python train.py --num_hidden_layers=9 --hidden_size=576 --num_attention_heads=9 --num_key_value_heads=9 --head_dim=64 --intermediate_size=1536 --vocab_size=21150 --hidden_act="squared_reglu" --norm="rmsnorm" --norm_place="pre" --norm_eps=1e-06 --positions="rope" --rope_theta=1020.0 --rope_fraction=0.5 --qk_norm=true --attn_scale=0.179 --bias="none" --tie_word_embeddings=false --parallel_block=false --extras=["some layers without attention", "local attention windows", "gated attention", "value residuals", "a smear gate", "an embedding shortcut", "learned residual scales", "skips across layers", "capped logits"] --init="uniform" --init_std_qkv=0.0196 --init_std_o=0.0 --init_std_up=0.0196 --init_std_down=0.0 --optimizer="muon_variant" --learning_rate=0.0103 --lr_mult_down=2.0 --beta1=0.93 --lr_head=0.00217 --warmup_steps=0 --schedule="wsd" --decay_fraction=0.56 --decay_shape="linear" --final_lr_fraction=0.05 --batch_tokens=65536 --max_seq_len=512 --doc_mask=true --train_tokens=477700000 --max_steps=7290 --dataset="wikipedia_en"
Each number is 128 + 24 x the weight over its row's rms, rounded and kept within 0 to 255. Layers, rows and columns count from 0. The size above them is the row's rms in percent of the matrix's.

# layer 5 MLP up, 1536x576, rms 0.136, rows 974-1019, columns 192-239
size [ 98  93 103 102 104 100 103 101  95  95 102  97 103  96  94  99 107 100 102  99  95 105 103 101  95  89  97  99  98 103 103 108 100 100  95  90 102 106  98 102 103 104 101 105 109  88]
[[167 142 137 120 171 147 124 106 102 156 171 172 137 129 129 156 129 173 120 117 153 133 130  94 115 165 134 114 135 120 132  91 105 137 101 141 132 133 140 141 152 106  81 143 149 135  72 131]
 [134 138 146 125 127 118  95 103  99 133 112 129 100 133 135 147 118 133 123 138 116 129 119 133 102 137 135 128 144 135 126 112 116 102 112  89 130 137  73 159 107 144 124 122 161 120 134 109]
 [158  99 126 123 146 139 101 164 138 120  93 113 165 137 110 143 121  86 152 135 138 101 112 129  80 139 110 138 138 148 137 137 131 170 137 146 143 114  75 123 143 138 105 118 115 105 137 107]
 [160 115 153 151 111 116 123 119 145 126 122 108 136  92 155 138 108  77 147 150 147 137  78 137 150 170 119 161 154 174 128 143 141 154 133  92 147 115 106 116 104 129 127 157 153 158 135  87]
 [148 123 109 118  62  59 125 119 134  93 125 131 127 133 103 172 130 123 170 149 100 141 120 114 120 141 138 129 178 155 132 139 136 115 204 141 165 115 109 116 137  97 114  90 112 108 125 148]
 [113 151 108 137 152 146 129 137 127 116 162  62 157 168 151 173 136 122 144 128 173 106 134 154  96  92 145 189 124 141  97  98  75 136 135 110 137 137 144 116  87  89 127 101 104 159 126 163]
 [101 120 166 125 125 128 164 108 119 155 150 139  84 113 130 112 107 113 132  95 154 151 146 114 117 126  93  98 141 102  98 118 132 159 145 119 151 110 123 146 163 124 134 131 107 139  53 107]
 [174 183 125 107 129 119 119 145 149 170 114 111 149 139 140  95 115  94 114  50 135 166 165 107 139 152 119 107 137 121 160 124 132 133 127 146 148 129 123 134 133 142 129  77 155 125 128 135]
 [101 155 122 146 118 147 128 165 136 141 173 123 151 155 151  97 106 102  96 117 163 135 110 128 139 111 136 178  84 142 115 150 125 125 130 163 131 154  96 119 108  94 129 113 111 119 109 106]
 [112 109 157 126 140 125 164 105 124 111 135 140 150 113 110 126 115 114 125 113 127 164 112 163 142 152  90 136 141 154 158 122 143 134  99 134 129 138 111 151 131 125 124 131  70  94 153 126]
 [106 121 129 158 110 121 158 149  96 123 119 163  83 107 109 151 105 137 132 167 145  90 114 125 138 159 141 120 108 108 107 119 119 133 137 200 143 143 126  96 142 117  98 123 131 145 144 165]
 [131 133 109 157 159  61 126 152 153 130 105 107 119  62 103 114 107 117 108 127 132 126 137 112 108 119 127 132 100 191 169 130  98 125 115 142 120 150 107 117  74 133 127 143 118 135 166 113]
 [122 137 116 128  91 163 182 147 117 133 151 128 128 135 156 100 145 125 122 110 147 108 112 163 132 128 108 167 129 139 140 133 122 139 120  95 159  60 145 146 105 173 149 169 122 129 128  62]
 [128 142 147 176 133 130 122 128 104 153 148 155 159 148 138 111 138 133  84 136 133  90 159 119 101 131 161 123 130 115 150 107 146 123  77 133 156 119 150 137 111 122 123 123 119 106 135 149]
 [125 166 160 101 136 113 111 132 149 132 135  85  59 151 118 133 147 156 150 134 133 131 168 136 119 166 158 152 132  86 131 133 147 125 142 125 135 148 142 111 162  89 148 125 169  88 136 110]
 [147 108 149 111 151 147 125 132 129  77 123 170 105 110  82  97 160 105  85 121 122 131 155 122 162  96 122 135 132  83 158 125 109 115  94 120 118 139 103 130 141 108  99 137 132  91 100 148]
 [ 90 122 102 141 157  92 118 104 129 117 110 181 113  97 129 152 110 149  97 136 126 135 123 139 126 151  96 113  97 143 118 140 151 132 122 112 130 155 129 133 135 149 117 173 146 125 124  96]
 [106 139 147 121 124 125 151 137 135 132 115 143 150 132 172 136 124  91 104  88 155 152  72 142 162 142 112 103 118  82 107 158 117 129 152 143 152 128  98 119 134 129 123 128 149 110 120 124]
 [143 119 166 142 139 179 131  93 126 108 149 124 128 155 107  73 134 116 187 160  94  82 182 143 149 115  95 131 157  94 152 101 162 109 133  92 121 144 126 144 158 105 134 160 139 114 124 120]
 [146 126 125 112 130  91 123 144 122 112 141 124 103 172 109 107 112 150 146 142 168 124 120 187 149 159 131  92 123 121  79 108  83 159 152 105 103 132 138 104 122 124 119 141 125  83 135 132]
 [137 102 150 139 120 107 133 151 141 144 141 158 123 145 132 143 117 118 168 133 116 103 126 163  95 148 146 120 138 137 110 120 137 149 121 134  97 120 144 124  76 132 124 147 165 125 117 149]
 [127 158 172 109 138 141 134 127 129 119  77 135 117 113 134  98 120 105  79 183 151 126 103 117 138 144 169 125 106 112 150  97 136 133 131 156 154 111 166 127 159 124  91 120 173 130 145 141]
 [111 124 120 142 140 152 121  98 150 165  96 107 147 116 138 141 111 106 121 136 121 142 150  90 174 118 145 123 109 136 113 127 134 116 113 108 157 159 124  96 160  80 129 104 151 132 108 163]
 [123 106 129 125 161 113 133 102  73 128 133 152 114 154 121 153  77 107 145 142 103  96 181 118  87 142 133 145  95 121 122 118  74 131 112 125 103 114 193 153 170 144  98 115 161 157 120 152]
 [131  94 141 132 106 152 132 119  82 156 147 134 117 121 128  88 148 149 151 127 149 167 123 120 160 121  95 141 118 130 138 114 144 103 115 126 135 155 129 133  84 177  68 125 124 129 141 142]
 [119 171 173 108 153 119 141 143 160 116 131  43 149 127 108  81 118 123 137 118 137  89 155 137 117 139 156 135 116 122 115 101 127 127 103 164 165 121 126  90  90 163 114 116 104 115 153 115]
 [141 128 159 151 136 115 119  94 150 116  98 123 127 122 134 155 146  95  71 134 154 144  87 160  91 101 104 130 166 117 161 154 134 102 118 151 122 154 125 123 134 131 121 144  94 128 178 175]
 [150 111 153 123 158 166  95 149 142 134 129 138 119 124 169 143  84  93 151 134 147 130 112 147 144 113  68 154  97 121 108 132 128 114 140 115 158 142 105 112 142 118  98 134 149  99 163 127]
 [150 110 133 106 103 152 112 123  91 116  81 164 150  93 123 160 104  98 104 119 127 123 108 137 155 105 128 129 121 117 118 139 166 145 142 146 164 193  99 141 119 115  72 137 140 123 133  87]
 [174 123 106 155  81 137 119 116 146  99 140 142  73  87 108 106 130 156 165 160 164 139 123  91 149 126 138 102 121 147 106 171 126 156 103 121 136 120 127 116 153 138 121 131 127 108 143  74]
 [113 104 125 174 164 156 147 150 142 122 154 153  86 128 144 142 103 117 117 114 117 128 158 129 119 154 130 120 130  95 177 158 139 128 163 145 117 116 120 130 119 139 126 126 108 116 166 170]
 [118 152 118 137 135 152 150 125 140 128 106 158 147 111 146 126 130 149 130 114 142 140 111 153 108 109 139  89 135 100 123 138 121 162 128 141 121 118 124  92 180 159 126 118 145 153 148 121]
 [109 134 130  94 110 114 128 161 155 132 125 164 127 197 128 152  70 125 162 156 118 111 115 134 130 137 130  60 148 139 149 153 120 154 122 133 108 148 137  71 122 117 105  97 132 135 143  93]
 [125 140  86 136 121 117 127 112 148 120 117 151 122 125  82 122 101  98  92 137 100 123 145 171 124 146 127 144 111  81 147 179 112 133 137 126 129 124 104 136  97 172 104 147 169 155 118 107]
 [187 172  98 113  78 126 120 131 183 145 118 108 131  77 140 135 135 144 114 151  96 126 116 132 125 117 139 106 184 146 144 119 111 126 147 119 127 124 143  98 126 116 157 121 134 105 123 168]
 [140 109 156  88  95 129 125 108  75  90 120 138 108 128 159  81 129 143 141 112 108 185 159 152 109 181 124 154 127 135 142 145 156  98 150 136 164 161 131 161 112 114 114 116 109 101 130 152]
 [139 108 160 129 143  81 131 113 115 120 122 142 121 131 161 108 157 134 139 134 129 135 133 105 107 133 160 131  72 133  86 150 127 130  78  91 161 127 123 102 105 140 119 129 136 117  77  99]
 [132 110 102 122  89 153 116 141 154 123 107  87 122 116 142 130 154 140 104 128 108 130 139 159 106 150 132 149 160 105 121  83 123  98 168 127 139 143 117 178 122 166 165  75 134 132 169 137]
 [139 156 136 143 137 146 124 125 144 112 118 113 134 103 150 116 131 105 177 125 131 118 133 117 133  97 111 111 111 135 125 113 125 141 147 166  83 122 153 101 197 108 100 117 147 153 167  76]
 [140 155 140  74 161  86 132 134 161  48 128 121 112 160 102 152  80 126 120 116 119 143  96 157 106 143  89 152 130  57  91 110 141 127 146  98 122 142  77 159 120 130 117  85 114 112 114 132]
 [141 126  93 128 124 129 154 116 103 133 118 186 155 176 173 133 160 153 145 153 114 110 142 113 120  96 135 159 141 106 145  90 152 136 188 131 134 159 115 109 134 117 153 154 109 122 138  84]
 [123 130 137 149 113 134 142 112 125 153 101 109 151  79 143 122 163 141 116 132 149 117  97 107 154 113 110 134 158 101 101 114 135 148 164 155 101 173 116 114 145  94 114 113 100 152 138 155]
 [174 105 162 133  90 120 133 151 130 167 163 118 143 117 178 185 113 119 110 140 144 109  92 108 106 131 139 159 112 186 102 133 126 149 203 116 113 103 118  68 153 133 111 155 116 138 139 122]
 [109 140 111 121 115 148 157 130 118 133 142 124 120 164 130  95  78 102 128 160 146 162 183 159 110  68 135 105  84 145 103 117 139 115  91 113 131 144 158 147 134 174 117 144 151 102 155  90]
 [138 141 139 137 135 115 178  82 127  85 157 111  84 173 116 107 137 118 135 120 118 146 134 114 115 100 107 117 130 108 133 146 134 138 130 113 129 139 104 150 113 141  78 126 181 145 153 119]
 [156 149 166 115 137 155 135 131 106 152 104 154 129 126 126 150 158 134 119 132 153 147 115  93 194 100 132 138 122 131 114 116 117 133 151 113 100 140 150 115 119 139 117 124 188 173 126 157]]
# layer 5 MLP down (transposed), 1536x576, rms 0.498, rows 974-1019, columns 192-239
size [100  99 103 102 100 100  98 100  99 102  93 100 100 101  97 103 105 102 101  93  92 101 104 104  96  93  99 100  96  99  96 102  97 101  93  98 104 105  99 101 102 107 100 103 103 100]
[[155 142 113  93  80 103 103  90 133 135 120 122 106 108 113 115 120 134 139 106 166 160  93 184 114 140 129 128 124 129 140 159  60 127 140 156 128 135  97 133 150 101 125 127 167 117  80 165]
 [122 137 122 120 124 151 145 125 139 138 112 133 123 133 159 165 105 114 109 137 112 152 131 136 101 167 141 121 160 137 125 138 156 132 131 124 130  90 108 135 112 134 105 140 116  94 117 106]
 [162 138 147  98 180 165 148  72 127  99 192 138 150 162 122 152 137 145 148 103 157 172 160 126 158 130  96 116 133 137 122 143 122 145 127 145 135 107 108 114 119  99 108 143 166 127 152 175]
 [123 138  93 170 143  79 152 161 122 175 118 141 142  99 186 106 117  69 148 129 136 127 126 142 122 138 109 139  72 163 119 114 108 159 111 108 136 118 125 125 163 143 155  98 142 125 122 111]
 [147 121 126 121  90 165 117 122 135 124 133 142 117 137 140 118  92  92 162 120 149 151 129 104 160 146  95 129 160 150 150 116 152 201 124 117 115 145 111 119 171 164 143 174 141  98 165 128]
 [143 110 114 148 113 134 100  95 189 118 108 127 150 110 112 179 155  95 144  97  95 120 106 131 120 152 123 142 129 112 102 150 105 129 136 100 144 142 155 144 127 151 144 120 117 140 115  98]
 [166 147 128 176 191 163 141 153 132 132  85 120 127 128 127 118 155 118 145  52 134 128 110 106 147 118 128 116 125 133 174 157 129 118 115 124 150 144 154 134 116 108 145 154 123  98 128 106]
 [148  96 124 154  79 137 138 108 158 121 142 140 144 103  74 101  94 150 154 132 132 145 110 125 159 144  79  78 162 116  95 137 147 127 117 136 123 124 110 124 110 145 127 109 137 134 110 133]
 [ 91  76 120 142 100 140 103 147  99 147 148 133 147  91 131 109 151 122 113 169 104 110 134 124 171 112 130 150 113 138 128 127 115 167 150  97 117 158  89 162 155 125 140 106 119 198 150  99]
 [103 140 132 157 107 128 101 160 115 144 153 135 110 147 139 134 145  95  98 128 122 124 137 149  80 150 155 123 128 142 122 117 133 120 125 125 168 124 149 105 121 163 131 177 157 118 115 126]
 [163  83 106 149 145 119  78  95 102 164 131 130 144 131 155  77 119 149 104 135 102 125 129 118 106 133 149 127  94 118 151  85 162 107 124 140 133 131  90 143 114  96 160 106 103 128 102 119]
 [ 95 126 175 148 132  95 103 148 126 160 161 146 102 140 124 127 144  88 135 154  86 142 175  79 170 144 138 168 185 152 178 127  94 157 102 155 134 158 123 170 112 121 130 149 127 191 125 137]
 [139 153 134 119 103 131 175 138 120  81 109 111 139 107 152 142 128 135 120 153 128 153 124 115 101 138  82 139 170 116 127 100  96 120 119 145 160 158 120 122 122 104 127  99 150 113 152 129]
 [112 112 167  99  90 143  84 135 135 151 132 128 187 112 139 100 134 108 139 115 141 117 135 155 115 154 108 153 127 139 127 150 120  82 166 131 103 124 115 142 130 132 112 177 162 133 132 124]
 [135 138 162 119 137 124  97 134 147 128 111 148 156 110 116 144 137 146 149 135 172 119 146 160 146 163 143 123  88 169 115 154 104 151 128 126 116  99  67 137 139 142 126  91  78 138 112 124]
 [154 127 154 101  98 125 149 161 136 123  77 146  93 138 146 112 150 129 158 109  89 131 102 138 110 118 150 125 124  88 134 183 156 157 109 112 131 142 154 125 172 109 114 103 123 104 144 139]
 [ 76 137 142 124 139 170 142 145 113 121 152  84 114  90 132 155 167 130 126 132 140 109 120 136 122 119 151 132 134 163 125 109 155 146 160 127 127 147 130 112 134 137 132 140 103 101  94 145]
 [138 153 151 142 128 136 140 106 139  79  93 162 132 106 149 103 133  90 157 131 108  82 118 156 121 144 168 141 122 112 117  84 153 156 123 141  97 142  95 143 110 132 141 148 165 119  83 127]
 [124  89 147  97 125 131 136 141 104 139 111  91 120 106  99 148 102 101 155 130 107 127 129 122 137 161 117 145 121  90  93 155 130  95 101 133 136 125 135 141 139 184 171 141 129  84 147 141]
 [117 130 124 161  84 178 107  78 142  98  81 127 136 133 121 144  95 160 116 132 140  90 130 110  89 128 135 136 101 104 108 101 135 101 120 143 145 127  70 137 151 123  89 124 133 116 155 146]
 [130  93 141 136 133 137 144 138 140 105 184 132  94 133 137 112 131 113 125 128 164  79 155 141 139 109 122 165 122 139 100 156 120 119 139 144 176 125 127 172  92 123 101 144 127 156  89 109]
 [118 116 144 147 112 118 169 108 137 123 150 153 130 179 109 150 122 129  98 108 116 113  78 179 137  99 130 110 124 107 133 113  86 168 138 133  89 139 111 159 141  87 145 146 116  82 175 163]
 [136 131 112 128 116  91 130 170 108  94 123 119 162  70 128 127  95 118 105  92  97 132 148  71 114 155 149 186 118 156 133 122 100 156  87 110 149 164 185 116 139 135 162 124  97 128 158 164]
 [ 72 123  78 137  96 142 158 133 126 122 160 106  86 132 134 125 135 150  99 122 131 112 114 164 144  93 141 124 113 160 127 133 160 125  97 118 145 120 105 155 104 117 131 133 126 142 121 124]
 [ 77 124 104 138 112 142 139 152 144 114 116 141 121 107 115  86 124 110 144 128 150 117  95 156 138 134 137 113 104 108 167 168  66 134 178 136 137 120 117 152 146 108 150 118  97 142 126 152]
 [152 131 129  98 170 120 130  72  98 129 138 135 137 119 138 116 130 155 127 143  78 112 128 163 144 113 116 104 145 136 127 142 108 159 163  75 122 160 114 133 113  70 138 106 158 132 139 122]
 [150 143 123 130 161 129 158 118 105 130 144  79  98 108 143 123 174 157  79 129 112 120 133 132 151 134 148 142 165 121 101 141 125 147  98 145 134 104 122 143 116 106 134  96 121 114 112 102]
 [135 132 120  99 172 156 114 118 114 174  99 132 112 144 101 114 133 125 133  98 147  92 165 115 140 164 107 121 125 114 125 131 103 107 151 140  98 137 119 119 146 145 134 150 101  98 146 153]
 [197 117 126 123  81 122  92 156 116 115 149 111 117 117 106 122 114 101 103 101 128 139 139 156 113 129  94 145 125 132 100 162 115 133 123 110 103 143 136 162 126 132 125 134 186  90  99 119]
 [127 149 133 143 129 126  99 106 120 164  97 124 142 126 108 120 118 138 157 135 102 124 134 124 153 117 125 141  87 155 137 120  95 114 150 141 126 134 134 100 176 106  95 131  81 140 119 164]
 [141 133 138 111 137 103  69 141 106 125 142 114 132 133 144  78  95 121 121  96 122 136 181 139 136 109 111 100 109 117 118 153 105 111 106 139 141 170 101 168  99 160 141 145 120 116 145 143]
 [125 127 130  94 140 103 153 131 131 197 144 138 154 146 152 113 132  90 156 118 119 159 159 121 147 144 132 103 137 101 131  95 157 118 105  79  93 135  95 150 134 140 116 115  96 131 148 149]
 [154 137 142 130 142 154 153 147 149 113 129  76 118 179 111 106 168 109 107 107 133 131 144 113 163 135 130 143 106 117 147 141 131 132 147 104 116 107 114 102  84 157 124 135  95  98 130 128]
 [147 137 130 115 157 161 161 114 120 115 147 107 113 165 137 102 135 143 117  70 149 113  82 136 102 149 112 134 112  81  58 114 146 136 157  95 133 123 121 108 100 112 133  68 153 132 125 142]
 [171 163 120  46 105 133 144 143 131 112 126  87 113 164 152 132 119  69 142 116 134 148 126  92 122 124 135 129 148  93  93 118 162 148 176  98 101  92 137 148 154 125 181 133 112 125 167 114]
 [131 164 105 146 133 164 120 113 140 141 121 155 122 156  99 125 107 145 127 134  95 127 129 139  82 110 131 136 137 170 117 109 141  75 149 160 130 166 180 136 143 168 110 103 122 132 114 144]
 [ 97 176 100 139 134 133  84 143 125 130 124 106 140 138 127 143 138 121 129 125 106 117 172  93  87 107 126 128 117 126 150 144 152 150 124 122 136  89 161 121 161 100 125 116 147 126 127 152]
 [104  99 136 150 121 148 153 100 154 107 140 102 165 150 112  93 123 134 162  87 125 171 168 111 111 135  97 166  99 155 128 158  82 123 138 131 107 142 150 169 151 110 139 133 111 109 144 111]
 [116 111 135 136 154 110 125 154 120 145 135 126 109 138 141  83 143 142 124 123 161 158 149 100 115 139 149 173 174 119 116 100 139 132 174 149 140 132  51 132 149 165 126 127 109 129 127 112]
 [149 138 159 112 153 121 123 125 127 106 158 143 103 139 161 120 127 120 159 113 118 165 108 116  84 112 129 130 175 120 136 114 124 150 144 106 127 165 144 146 116  94 176 161 199 130 136 110]
 [158 117 114 196 115 119 120 118 119 122 108 142 117 162 126 142 144 113  99 159  91 106 169 121 121 152 110 107 164  61 113 133 113 188 136 145 168 157 157 105 164 125 134  84 109 140 165 133]
 [143 117 121 133 141 122 113 118 147 144 144 152 113 116 122 114 104 123 121 164  92 158 129 142 164 144 105 114 136 101 125 113 140 119 145  84 118 144  62 135 124 179  81 142 162 154 153 158]
 [146 114 108 149 107 119  96  73 145 167 107 104  87 150 151 145 121 133 114 175 144 157 175 138 130 150 120 127 141 128 125 152 148 117  89 119  98 121 116 104 108 129 123 114  80 101 119 165]
 [131 148 118  97  98 162 129 128 145 120 138 158 134 124 150 153 162 108 147 121  84 126 124 166 108 133 144 114 122 132 126 122 153 112 141 100 115 119 183  89 116 120 139 163 122 101 141 155]
 [115 138 105 132  78 149 117 107 142  75 163 117 151 140  80 148 149 135  98 127 147 113 113 121  95 104  65 136 153 107 117 112  82 161 125 162 122 134 102 123  88 148 142  99 142 100 165 124]
 [140 134 168  73 113 130  63 158 121 168 140 129 123 126 156 146 155 120 174 187 145 113 144 123  98 151 113 165 150 107 139 105 128 105 143 116  66 110 139 143 123 121 131 151 127 147 121 125]]
# layer 5 MLP gate, 1536x576, rms 0.135, rows 975-1020, columns 192-239
size [ 92 104 101 100 104 104  99  98 101 104  99 105  96  92 100 107 103  96 100  90 107 100 106  97  93  94 100  97 103  92 108  99 102  92  97 109 111  96 104 103 107 103 102 107  87 104]
[[142  94 122 115 141 121 114  96 157 184 114 153 119 128 142 128 137 117 114 122 131 129 159 107  98 142  92  77 129 150 131 115 133 149 134  83 148 135 106 117 115 138 103 125  97 147 151 152]
 [119 124 147 171  92  89  77 107 123 180  90 144 138 132 121 136 111 110 167 112 136  94 163 128 108 167 177 113  97 162  96 112 114 121 148 112 128 129 120 106 124 122  82 160 151 111  86 124]
 [150 112 104 115  71 121 142 131 148 193 126 150 143 122  93 139 112 136 111  98 120 130 117  98 126  99 131 134  90 125 138 123 136 128 117 110 103 118 121 147 141 120 161 133 143  96  96 120]
 [ 99 131 113 143 132 124 138 168 165 116 148 109 115 109  83 104 160 125 165  94 159 149 139 106 136 119 115 159 135 128 104 132  99 126 126 100 106 127 126 130 114 113 147 156 111  87 144 109]
 [158 128 155 111 126 137  99 121  78 100  92 124 142 116 104 128 142 110 140 123 104 128 156 112  99 121 132 101 110 142 125 108 157 130 164 134 145 119 116 152 130  71 182 145 129 110 119 166]
 [124 118  89 118 127 149  96 138 104 128 115 162  80 115 100 143 155 145 149 106 141  99 114 148 163 147  86 157 121 144 114 108 117 109  82 127 143 113 135  89 124 126 133 132 117 104 169 149]
 [142 149 131 158 116 121 111 108  89 130 138 116 129 160 147 130 161 104  80  84 111 104 170 161 151 150 127 123 123 136 123 138 166 110 118 112  79 117 121 107 149 146 152 183  99  58 165 114]
 [111 126 118 141 138 142 131  97 134 135  72 151 133 122 118 164 180 140 160 127 105 147 136 114 145 172 117 102 130 145 120 110  94 123 124  92 114  95 156 135 128 150 108 125 162 128 127 133]
 [116 132 114 133 147  98 114 142 155 138 148 143 104  93 169 132 121 174 121 169  98  92 130 106 107 146 179 143 171 112 117 127 108 132 151 109 119 109 154 123  91  71 150 107 127 174  97 134]
 [ 97 152 109 118 113 145 205 122 145 114 153 101  73  99 133 110 121 129  88 125 139 103 153 110 122 135 160 127 144 138 142 193 111 137  93 176 119 163  97 123  96 128 121 113  94 113 143  95]
 [130 146 142 131 163 146 140  74 108  80 110 118 155 141 139 126  95 142 141 100 127 140  93 101 156  85 129 109  98 119  91 133  86 105 157 133 149  88 133 124 154 159 148 118 138  78 160 135]
 [156 135 140 124 161  89 113  84 118 151  75 143 104 190 145 116 105 142  99 170 157 143 109  84  92 135  82  83 119 104 147 158  93 118 129 129  85 137 139 124 172 110 128 149  86 117 137 148]
 [100 127 131 159 150 151 124 150 175  96  80 139  91 140 137 127  81 143 124 137 112 137 104 106 132 147 117 142 135 149 164 121  94 137 135 123 111  94 114  88 134 124 163 113 133 145 139 124]
 [129 166 110 144 117 125 134 128 159 190 128 104  58 149 119 113 179  95 141 121 166 103 124 124 148 153 128 141 163 140 169 142  92 109 139 124 133 132 146  86 115 117 174 153  99 132 144  96]
 [152 134 165  74 121 145  96 132 162 142 175 195  99 142 104  75 139 125  82 141 133 133 163 119 174  98 143 145 147 100  93  92 153 134  96 160  94 108 109 138 138 103 114 129 170  77  86 121]
 [138 110 147 125  89 144 134 106 162 112  84 114 111 117  88 101 172 155 131 159 149 125 108 146 129 123 134 140 123 106 156 136  98 145 158 158 118 114  99 116 110 134 149 145 162 163  89 141]
 [132  97 146 164 102 151 113 105 106 126 128 121 144 151  82  76 146 146 126 139 127 134 175 139 119 116 162 175 134 137 151  83  96 130 113 130 125 137 135 138 134 128 120 100 128 146 143 119]
 [134 112 156 137 161 153 146 143 127 120 133 103 130 155  98 118 134 147 145 144 109  90 154 153 132 127 102 135 152 102 129 116 161 128 147 119 121 143 114 143 150 132 150 160 133 128 103 114]
 [143 173 103 125 151 110 102  70 142 115 131 138 147 110 144 111 143 146 129 121 147 120 119  80 117 101 130 122 114 111 146 130  94  92  89 190 157 184 132 164 109 110 145 144  85  94 120 128]
 [148 104 122 149 133 101 148 131 119 147 154 126  82 149 108 119 127 155  82 137 127 121 138 130 134 128 157 138 111 116 138 120 131 183 143 115 161  87  97 145 117 133  88 104 104 120 153  84]
 [151 134 108 115 170 138 110 135 143 118 200 123 145 153 116 137 122 146 130 157 127 109  97 136 132 150 118 142 124 108 121 139 119 129 131 146 137 152 145 172 162 135 151 111  98 144 126 107]
 [140 125 163 142 124  97 146 114 113  84 170  99 106  96 100 122 160 147 150 143 128 147 118 151 113 152 179 111 159 156 124 132 100 159 128 105  78 128 134 130 142 181 104 170 139 138 156  60]
 [108 103 133  99 125 129 106 183 132 128  80 173 145 141  94 107  79 171 123 134 114 137  96 129 132 116 152 145 138 147 129 132 109 103 117 119 154 144 123 150 138 137 107 114 141 118 118 128]
 [145 168 117 140  93 132 141 135 132 102 150 137 113 120 148 153 140 144 106  91 130 146  93 117 160 104 158 139 112 151 139 178 165 142 131 183 144 138 151 101 134 132 109  94 110 100 109 111]
 [162 114  84 167  75 129 118 123  95 130 135 204 116 121 126 180 133 132 108 140 127 164  95 132 103 118 126 123 148 143 123 151 128 136 128  61 124 142 149 157 155  81 155 135 113 137 138 172]
 [150 116 123 152 127 101 123 108 181  92 116 143 129 135 113 148 156 129 124 129 136 177 139 176  86 120 152 130 136 108 139 141 151 162 140 112 135 129 145 139 157  98 113 138 121 118 123 154]
 [152 105 123 110 148 135 127  49 132 103 142 152 140 148  94 171  68 118 146 169 128 101 163 136 131 137 129  90 107 136 119 133 138 131 146  86  95 139 107 112 117 139 167  76 167  97  82 120]
 [114 112 143 104 152 110 146 109 152 142 107  82 145 168 136 132 144  87 123 144 128 138 118 129 128 111 133 129 121 112  97 186 126 118 141 114 107 134  66 132 105  87  86 124 102 123 133 114]
 [179  96  79 142  69  93 115  99 152 138 117 134  98  94 136 125 128 148 144 133 163 142 157 120 156 146 136 123 118 119 133 148 114 134 149 117 101 166 130 139 102 142 136 125 128 122 127 113]
 [160 116  95 109 109 130 122  96 136  83 133 138 170 133 137  74 118 126 125 170 122  97 122  95 139 154 118 167 112 117 124  94 116  86 122 133 169 120 115 128 128 109 123 114 127 148 148  84]
 [ 83 124 134 120  79 126 111 108 136 140 185 144 134 131 139 169 127 136 114 161 123 142 142 118 150 128 116 151 130 111 129 160 108 102  86 143 144 135 112  91 126 126 195 119 113 126  65  82]
 [124 154 112 179 176 139  98 111 110 124 115  94 114  40 146 124 139 159 139 139 142 119 114  96 135 118 140 163 109  98  60 133 150 145  97 133 151 120 113 158 154 133 151 127 119 129 114 149]
 [ 95 134 123 145 113  87  96  64 106 155  92 145 128 118 105 151 106 144 151 160 129  99 106 168 129 118 122 118 149 116  77 145 134 136 133 120 148 123 130 181  76 144 128 122 164 136  93 105]
 [123 188 134 104 142  83 117 122 143 126 116 111 137 117 158 116 152 121 105 137 151 122 136 142 130 161 109 116 136 103 100 146 123 131 146 136 125 157 159 138 128 124 125 111 152 138 148 127]
 [118 112 167 109  98 151 111 140  96  61  95 109  98 130 155 105 128 166 130 132 104 150 158 156 143 180 125 137 136 132 145 113 130  87 139 166 141 178 113 122 120  88 119 100 107 109 122 122]
 [129  94 128 123 129 138 150 113 110 158 145 135  91 135 144 124  56 117 141 136 141 138 121 165 111 163 140 133 155 160 119 101 147 122 146 158 122 121 116 161 127 134 110 160 135 122 133 116]
 [149 145 126 123 106 144 146 155 130 116 153  97 109 114 111 119 143 115 110 121  74 148 132 116 116 128 153 170 152 147 110  72 121  87 190 149 154 154 124 132 158 113 136  98 128 143 183 158]
 [144 137 163 135 128 105 119 156 151 155 138 156 152 138 119 156 136 118  97 126 142 129 149 141 106 144 101 140 100 115 119 101 114 101 113 119  89 131 111 142 106 111 141 155  99 146 102 148]
 [135 136 117 134 108 171 104 127 148 137 139 140 126  97 184 102 172 151 123 139  84 155  51 152 128 123 129  95  88 141 128 135 132 139 107 114 149 131 101 152 136 188 137 114 177 138 119 185]
 [136 164 146 130 126 122 103 151 100 102 140  95  81  62  83 129 102 147 125  84 136  96 118 161 118 130 144  99 134 133 136 135 130 142 109 130 142  80 159 151 164 138 117 102 151 161 122 147]
 [104 118 112 140 106 121 138 138 152 149 123 121 118 130 121 133 109 138 140 105 173 125 153 152 108 173 120 150  96 142 139 155 107 142 100 108 106 119 143 120 118 150 148 121 156  62 145 124]
 [116 129 116 153 185  98 103 139 116  62 108 163 127 139 110 115 109 140 146 107 109 129 167 127 148 150 125 113 140 133 136 124 139 135  76 127 142 144 120 172  98 107 157  85 109 118 125 152]
 [122 155 137 104 111 117 103 157 123 150 122 179 135 149 130 121 123 106 129 162 144 132 152 101 160 123  88 127 125 149  89 138 119 132 110 107 118  95 166 122 166 155 137 100 152 171 149 143]
 [159 148 113 148 130 116  91  73 121 121  98 138 126 122 121 155 119 123 141 117 164 153 127 134 102 108  55 140 158 134 135 129 148 122 155 144 137 141  91 118 132 151 138 102 123 142 127 133]
 [144 152 127 118 135 138 135 114 107 176 125 162 135 145 127 149 133 110 138  96 149 165 122  59 147 111 131 135 111 111 118 146 142 130 139 129  93 118 135 107 100 164 155  99 175 149 141 138]
 [137 119 111 110 141 102 202 162  92 133 124 143 131  98 169 157  90 135  97 143 140 167 140  74 104 142 140 143 143 127 107 144 148 117 119  96 135 132 138  88  84 164 137 116 149 145 134 121]]